From a checkpoint of a small transformer trained on Wikipedia.
Size: 15 layers, width 64.
Architecture: RMSNorm before each block, rotary positions, untied embeddings.
Each number is 128 + 32 x the weight over its row's rms, rounded and kept within 0 to 255. Layers, rows and columns count from 0. Numbers have three digits each. The size before them is the row's rms in percent of the matrix's.

# layer 11 MLP gate, 192x64, rms 0.227, rows 0-99, columns 0-63
104:110101119108141153150191145166138128123140119139132100043156100159141248160118120110142104112194181124101129126137109168124125096120174131157122186169110110130112152090084115136177140171122122
107:126169129182152078111129136154134133168176128108119140138145142121034119137093130154102155097117132105201121158171166158107122151119114180111146189086152065170112096139138081141185165150137087
100:084137149203137164106103099085172108143134167146124100159145141123150115102098117139152140149100089119130163109164149131174150145174142114152198091120150161143164144102042144149160169130219154
097:143111117162090119161118166135095221175165140114192149108084147144115078146134104156148128115091119109131150154156115136143112134116153183112120131111215148094094067134164108139096197177109124
099:153112111124136060089113123091184105121105160175089123137172083094108141135138127198185113131103070161127175151082130181169159165138152125067160131071144132100126137167123166117119157159125088
109:123126085139196115167195147080163155095100136153162049128128160095084124153174153164085074114128127176086116131113178074127131101142148081085101121162113110100125143111122131072154108138098116
108:150126166175122165240125058122086199132154107102159147123131089083072130131078138128120130139129144105121126129107155137124137206103143147160140085100138119127138122139098139130157174100140192
095:124125157119196093127118129153145144144122149086167147065103171113124108137145105128114112146182205097087143130116160107168101201131117146130071128094093143155127075144137140141059175120092061
105:138145144109220136166116133100176136168195084114122124127173129134114083135148141097164130149134123158120131146096212163116129097107095085163153164185128097154115155117161149186200157130113127
102:108113091142169120150129135123122176176121113097107143161099147176181123157140160093163153099146127086120143178112171127210182081167169096125082106162137091053120143136111130170141126141063138
090:143110136149172167136165101082150077108137175187108160158127097113107106149200106137091137214127138167154132152126100087156138158104165079135124074104120189164151185129130153140108152091099119
090:151158151142087126097110081159077135112135109148096157141078144143125084118138115179116143099138093063102090169148178189094157124130146129091138155087089099118133162126135117170140211135045149
103:133146106092155163150117133123175083148161094162132094144168049146137133113170148152204091163131125149139139167133163105133141115083189064137097114124144145133126160065182155157176181152155126
101:135148130176058182145111131120155098167158089099127134203126146108162190095140088160111104151130090105113098129113167101128074125102180155129121116158111116134137068096166121149120219154109095
088:156143186165106140126189133113115152095074086205101153096095137175111123078153120175106153118168164115132160051136137112125120145112118171160095094184098168146094150106123085106145138180110139
098:068120137144156166037133112127162073117144115117159145145076103153198095108118143158125182075153154137139146103128085118134049066101132118149158145095137149147077110158129107117123131112179158
108:125151112137102167139139159133156106084174139073108156117148158116171133126057092166130124112094121135144171080115147137099198122125188117123137083156069107076138069152132158125166117208166129
089:120055069140105101191146126127173081121191127139146121108129107120060158156152105111157083152157099132140154171150122154107111095125128108144180112147057151125139108085121159092064118174094100
090:153133126147076069158130160125162090095073181078064133147137131115082192108128141107157089099168176130144151161108148196146078117134167126091116107116125089074140126116135125159124165190138143
088:101078092126175139126102146093146070134144165109107077124114091141096171176081128102140156141099084127141053090089152120080102100199098127125171189143118147122132100099154110085143180116098142
097:143108156163138122158182128108127123185123133128129036108173123113182140130172180108110118166152198115108171152126160163103090148172127084141130131100100102165105086141154146105085073144088179
109:187102143170157075142088138087114144094146190115097145118119114133099152168090143129056078119117184103119049098123112119143117167116157149128148117106121111088131068140145121119210177145146105
090:125069152131149156157112130087188135110087135111136115158161167177173099159131112111108148107097094160118061116148168146123104082185148177135188172094135144180137047094107130090134126116153111
096:100087102096178065089154150059112157089132133119145119153123131106117107144089061145105143131116049114118176156100096117189092108132114143087097163098093149103185163091134146097093144158099112
106:169187160150136136154111164174099145095130084107120127121117085153140097118101096163096124151049208169104101087210151092100158130152147116127139130131205132102100126128114114080091147149131115
116:147123142122083147192159093206125091142082085111214165131107152168124145135100111167125131111125162088203154094100152126143146142108083192127138158118103124125135106136098144079113142151091078
090:163107147130131114131110143147118189165054122119090146122132127091145157162130163127180103109127133144072148106131101123114116175100089065119188125176180102144109139139043172181098093106177118
096:140121076117076158069146144118087121094127156181174142103151138088102121094133139129138106204171191121100132143163108150070123123112079118134129066173074184119109119159128102118171169150156103
114:174172075104090100142143063165099157131155134166179110161108111232167117107141118123114141126108115195126115130092137164117126138062148094094158121137129132151126155141150161120128111085066177
088:112125161162207129137166098113198192143145157041156100120158162099102114151144114110134124141149160127104137114045131089137106141157186113097125139162071122130110119123142201136150127123159115
094:145163137085104150098131097135149115093203061149137106088119118137125148131133119163131131191176075122126120115169079113088120132219127150165176142150092129165185148122139080144117159075112095
096:159142142158124160140091088145107125130210148192154132119138165183107133112131122134123111114134114103100129154195134170110095154082122103193075088066172132101149070095131187157121157136109166
113:179069134128192128093134107144105126144104141123127102150102120086167166162124115128122121164161163095124168050130115179142201171113119166104160142123164105128127070204187098167153121117118126
080:036146142093140127146161133124087074137080149111147142212155086147118098087104137129139131112063151103105125148124178121104129111036130099152087133121146113106151100109162148140097146071159109
100:207141071158119083127133162093150118141129113139170145099136096130156118166134137108140121098060096171162183114130086178143152168107147107078138072084090166171113125086160166102168145163126095
090:102127104098150149114122125136155125129162125128126137139127158142156178109050120064140138118088122133121149088091107106089188101133148160135214131069094146186133131039085138078115155106133084
108:070142155131114135109137094129093150143123151110155090110181145149147141077079169084106144085114084135061119173149094134097099107139172183195139128067143138124106162184144081153110173148167143
110:133125122164137089139099130119188147185076092124156126153109142150126106125135094167160107119108062134116118117132156110127022116114109152162132146110140197136139155096195178124190185107157148
089:107161167087132159093114132095132165082080145198116185112095151133126168125116118139094129096183112119093142053074129143134096174106168101150138168116163144109158113142074149199079118127117102
106:143063110160135075144154097136157127146173099151106148134091098121115112140122150180075125112157136050162178119139170158147182116118157171151084180144061098088115125149130126135167067168117100
113:150116097144122127076155131127077128149096140126119166101089153131105110164134127065092132127167176123177173071110060135176079104151143105125186110134159076178136110171116181135202137142118113
099:103114157146071141122109127098097158166123121104130131135117157106182092098106056166181131116074127127134131149098174191092083179169182141105116085096094114086074110087177122130164136092120139
106:152122123135159174110121104068119105199058134062129142119131083126143113204138119120159124098107113182133117047101122162111105117146161159149167173133115139101173105123112138165154058160115135
102:143128131130093151155140167139154149151150168146126115148089153146057116083098103152117127136135109045057159126080140130104100160179135188159087105169193160128135141076147144117173085151106090
098:096123141177109103117130148109113117171141180124120150098154141088132147116145156139161125093137173160069109135114168170142151130086169042093133099121071059131090145118115089150152177169070181
101:112100121136086195123106132160133163108128156114048168102145072170111094103140118166109147137108136160180136158131114142141147108141154080161120122090164066155081164089123140219154156173105129
112:125120089144117195088115096161142129118153188151092074159140087090159093126134204139145072156103115137111145124126109096096146083141154100123146116158155136147183062107180115103136146166064088
105:091165179132118123166110149111083137112159158101086125182132113166122104078158044169111125118125139112110156140094143138078129082175180101086166059124134195106139150102137149126158102123124071
097:077099130121169173067063116128108148114097192088094116127093093150148059143147085129112190208140112116149127071146115132098137142123061159158142117147125145141078149105119119116128121180145126
102:074148145099153137139146116113173135180084154105104166196140154179151110132122167082180111097150090094094079140087119109098139112204157156098132113092180086095154133141123146114156098158071131
084:108088120127081102063102108096100085074132127137073153134154098141104081109094141201124125174151128095104148145154127095129134162118179118145092120084099149133126067124087155141033160140112098
118:149182128078140211169121114164146158135125080144137124147177145157161106167157162129109092109096168118173117085132127181113167097135151071083103105112125147099082141170166134166104152115075075
099:161102142138085113059113136103044079127146214119090068113082115114118120093085122110092156157136117109108133121182175151148171080149110162169129109097126177091140108115102150126106104101145144
099:095123127116082103087075154143186101135130126154124109102135138146128093196111097172111135116133240078127154079139078152141140138111124128141191132105100175151088165111083180137121138149096150
103:141160129199118166176180081126173114127123121130073164134105072078119179139118140176086128131139175099137102132092136130150119122143120107173129138141158090106089144115052106055174166100097121
114:108145079174131086137150097060144093134149139121099134124078155184133150120148127156029099177099144140135100121121141106130104195142150117118135148165126101168115106142069152112208135173161159
099:093136147098140106155157157104160098173079136066118130110093201181140126120120119070149121109168146139127161132157158092075126116161125108127111181167166162125168133089156181198125188116136095
103:154138123129148092084131126055147138163119168151164094151151119143170114130147110135201099129081133207119139122091154161116166113141148076115183101110171139230116081135137153103111118092110132
104:100166148155143130133128203122153135161095134098101165211121117117191101115204142184155082096139105138137159156099101128118150064188143142145108152124147107122148157127123097172140138117182074
108:100187184104179170199191086125141160103147133094119105130103138128081143105097156133078185168118167090080131168139144084130155127097129185171131126145126120105117128158105174130088130162155165
101:153089108142070165162184102163123161144152113144096118157069093149057161130167118102101185143161125136137175169129113187127139093120154120179103135124156188106161163143147195130098141166105139
099:124153108134111142120098093166159195090098126112145109117135165122128093139149221135121192077117074113157122126126074177177145140141149104122188157138098116094101099178110171141110190091107117
096:131156076126095129144148101132141138162099109171185133184089118112164068106171173133089110088074153105134157113087130180096042103116170130161098093099170090119070136134151154127127124096154122
085:143151155116188140120078079127122141156180175063134107089113147168086128068090121175082106110123143081156158161136191152122115119127167118133108125040131125116130175168134129128128161169085136
107:142131152136131101079201139096137187179141143117110101182076154140189143177109099105159104168152203047108141126123082116124110142153139173156111119151084114123146082086104138153159116142133136
098:118160112116090115170142150146133168132182147131102106156119171161125145134121159177085100173179144147136103086129129088166234157086139146125129129056097075171177158094144127113168117131100112
096:099083125094221119222109141105159120147133107163133125118157111165103100146146137131096125126087092165152113127170117129119071123120159160226121172166087135104126087126117124127128096161163095
104:116142094150104154101114161134089155093113100156116153147092110104125178153156118106092145068068206089115130152126127166122116169164136171157128166114198121087087133188127198150099124109088150
093:152076109162136193136106112178186224106147087109170146097103131111154107149122155107090078109166153122136161092168137116145087107123114169173139091122161154117163122127121106150083166183130085
108:148158182120169139109146138095116189110106156150164125118128114151125115074134122063087112115134131079163160119144136175102122166140154149157130173123135136126155092119204120143145111236154057
111:102129116109139129173139096119147160140093140155094085083181130144172113102118113184107161090058154113156128092088090209100138135159162115098088106126073175097084160092152126130085141097094093
093:119105137147118124082112139108167080101106172142112147110133125196152077155133048118111081115082150149129132124177134082115113114153092096121204128189082176134131176102160162085076140131139109
119:173173129110119205066154140156176145099172150090099080165064148093120109159105134174118112146141118155136160070130123102151127115142113078155066130141116096092114082088139077112155146101089137
106:159140140148105104099129111114209156146125192135149123133176125137147150157149141109121103165181148082047091070120123139150093135110125113167099150114144105123160135208137157128130157206120066
094:096151114099118095145101128094184037130120129119087124162110097149074105098131029142126125120134197154139204132086112146113138157110070097152121123132103143137163131112140184093102105121150137
096:086125133106177140108142174143106156153155163172121127113082097106093133112088096188113117114122142100099169128051160128119094055134124084147136145136113139158021103125133167120100098174133095
112:143156123124135116203095121138118075101122088143106124120084082111110129178115159192125083109095171149153080076104171145148199103152189147120150109192122088124144110086086134103130122164099152
095:168147173119091168134117097165183121101174121115115150120135149131126100146119108175159119147097089147126109134103107082105108128074105136182137166106220147122101123084179070111130225144131110
109:126100212119174143165098119130151175179093204166090132157119119100109142109114165113148095100089164160130106192142102160123087146112163152152061164113124112099104145081099188126113119153149129
110:096133133143116161166116178162128137095077125138134180156154124181107091137170196094142074116101097148169110113097205179104091106144121127109106087196153071131128127097150108137120094141083090
088:178115115155111106100148142153109055183109062118097122135134128141124107145091158143150087161107061185143126138120160067146112104186123085155190147137072190113168117109159101119105110118149100
086:078138139146139141155132167103159136193162104164154168184113120152115139124145102100105151134117136141109160077107098084135117048147150108074170187173176107095159177134153110066141150122070117
113:167227167148101163132120154132156102149120086137090170112114161094099111145123136132140079116100123161084115142194079123105122087184112137149125180130133197118107139141179167109097172153085136
104:101139136104135216110063065104096178053150179127140177113105143175108135108136127153116102108174159091097110091190111184147136106136112113139104125128124131079104119116160161170092114123159146
079:141108103129096177136193139094151145211087153128119167111092143116106136103160125165163133147143130138060186188112159176119121123105147118050161118146077098089141138124120129143129139207121146
083:112111054156119137087145107164149159132128195149097164061106166130099100095141088138095173163132146119166156145088125131149148161139166169113148143054164129071122127179095135127116090162068143
086:113128097156165127128132098136106138130062143116079108101101164104108116092140167062127184099132152141086069106104134116064103129090162151134159143122050116125111030100133095141096111122134082
088:150137107149145167119173078038167162114083132113130144103162119155143101101102139058132130154197125127092095100102143101079156129139178123200165163136100099130135115128120164152061108103152151
102:130117174137166150182183148113049127153108109138086146138082125176142147096138149148119158108151167115142198150128100105117108103090152084065075098098102109120095073128111187101135153151085160
093:065116164144151136133106099138106116098124133142123101108100070095093174204124113145057193161093122136108144075070147100112152116121075096133096098117097126120166150147143133103139206110085156
110:195140119155134206124118113131141173104190172100151156170121120157108095152114079132096083120135156091146117097110149093071110141143114085178136173157083074152058155156147116104093165122128132
101:099130103114131117124152104122093060080093133176126077127061079155108163147121142160104115123154197131166104146099082112130061133132146108100168144086161087111161145095159191140156091114084160
111:115126066162090098171101115083152093073187184133140167171081144145134102114168136117095107180114145141142107142152095173154075186096182079144117134112121150113117162126154163143137160160113185
109:091079125135126108091113175138185125070115119125118150155157150118086083168094142215074099128123083127114125153096168177148080159124077183071135114085153101117114160173127128109119095146119107
100:125117097135088166146123085156094118143080094124193150153078130112163201166100173179098086095142114142147174106088146147142152181084165142128144080134125114100190097097138110165124136090165092
092:124147130135142144100056113149141146106098147143141144162189149162121112020114145113103125099148142120139151173094166179097142089125150064165135125144102148146100141158153087145160142221093145
099:174139097151109133078091138124145152096084170160129085128127190144106106118110154164086065091110148099153139110106184134151120075096210112172088082110127123138088116091162188108128134139174130
109:141096106122106144137122116168130098089097164103123185118071153099129139116145162078165162066163185091103108142094179141153146202144139129116132156167132145080169101177129091113109174171069137
104:075137138110153126131158082133170151143132126137074106138107101085127095126136169143093059168086086092174137099089123101168106091123126092043115108071131111130079170118121127103206126114127094
092:144183126130151140143112169101143113130112102143135113065118174115153209105099124142188092149128094102122164130114137175098227140118078147117178113072134100118149164129123180127172172116142092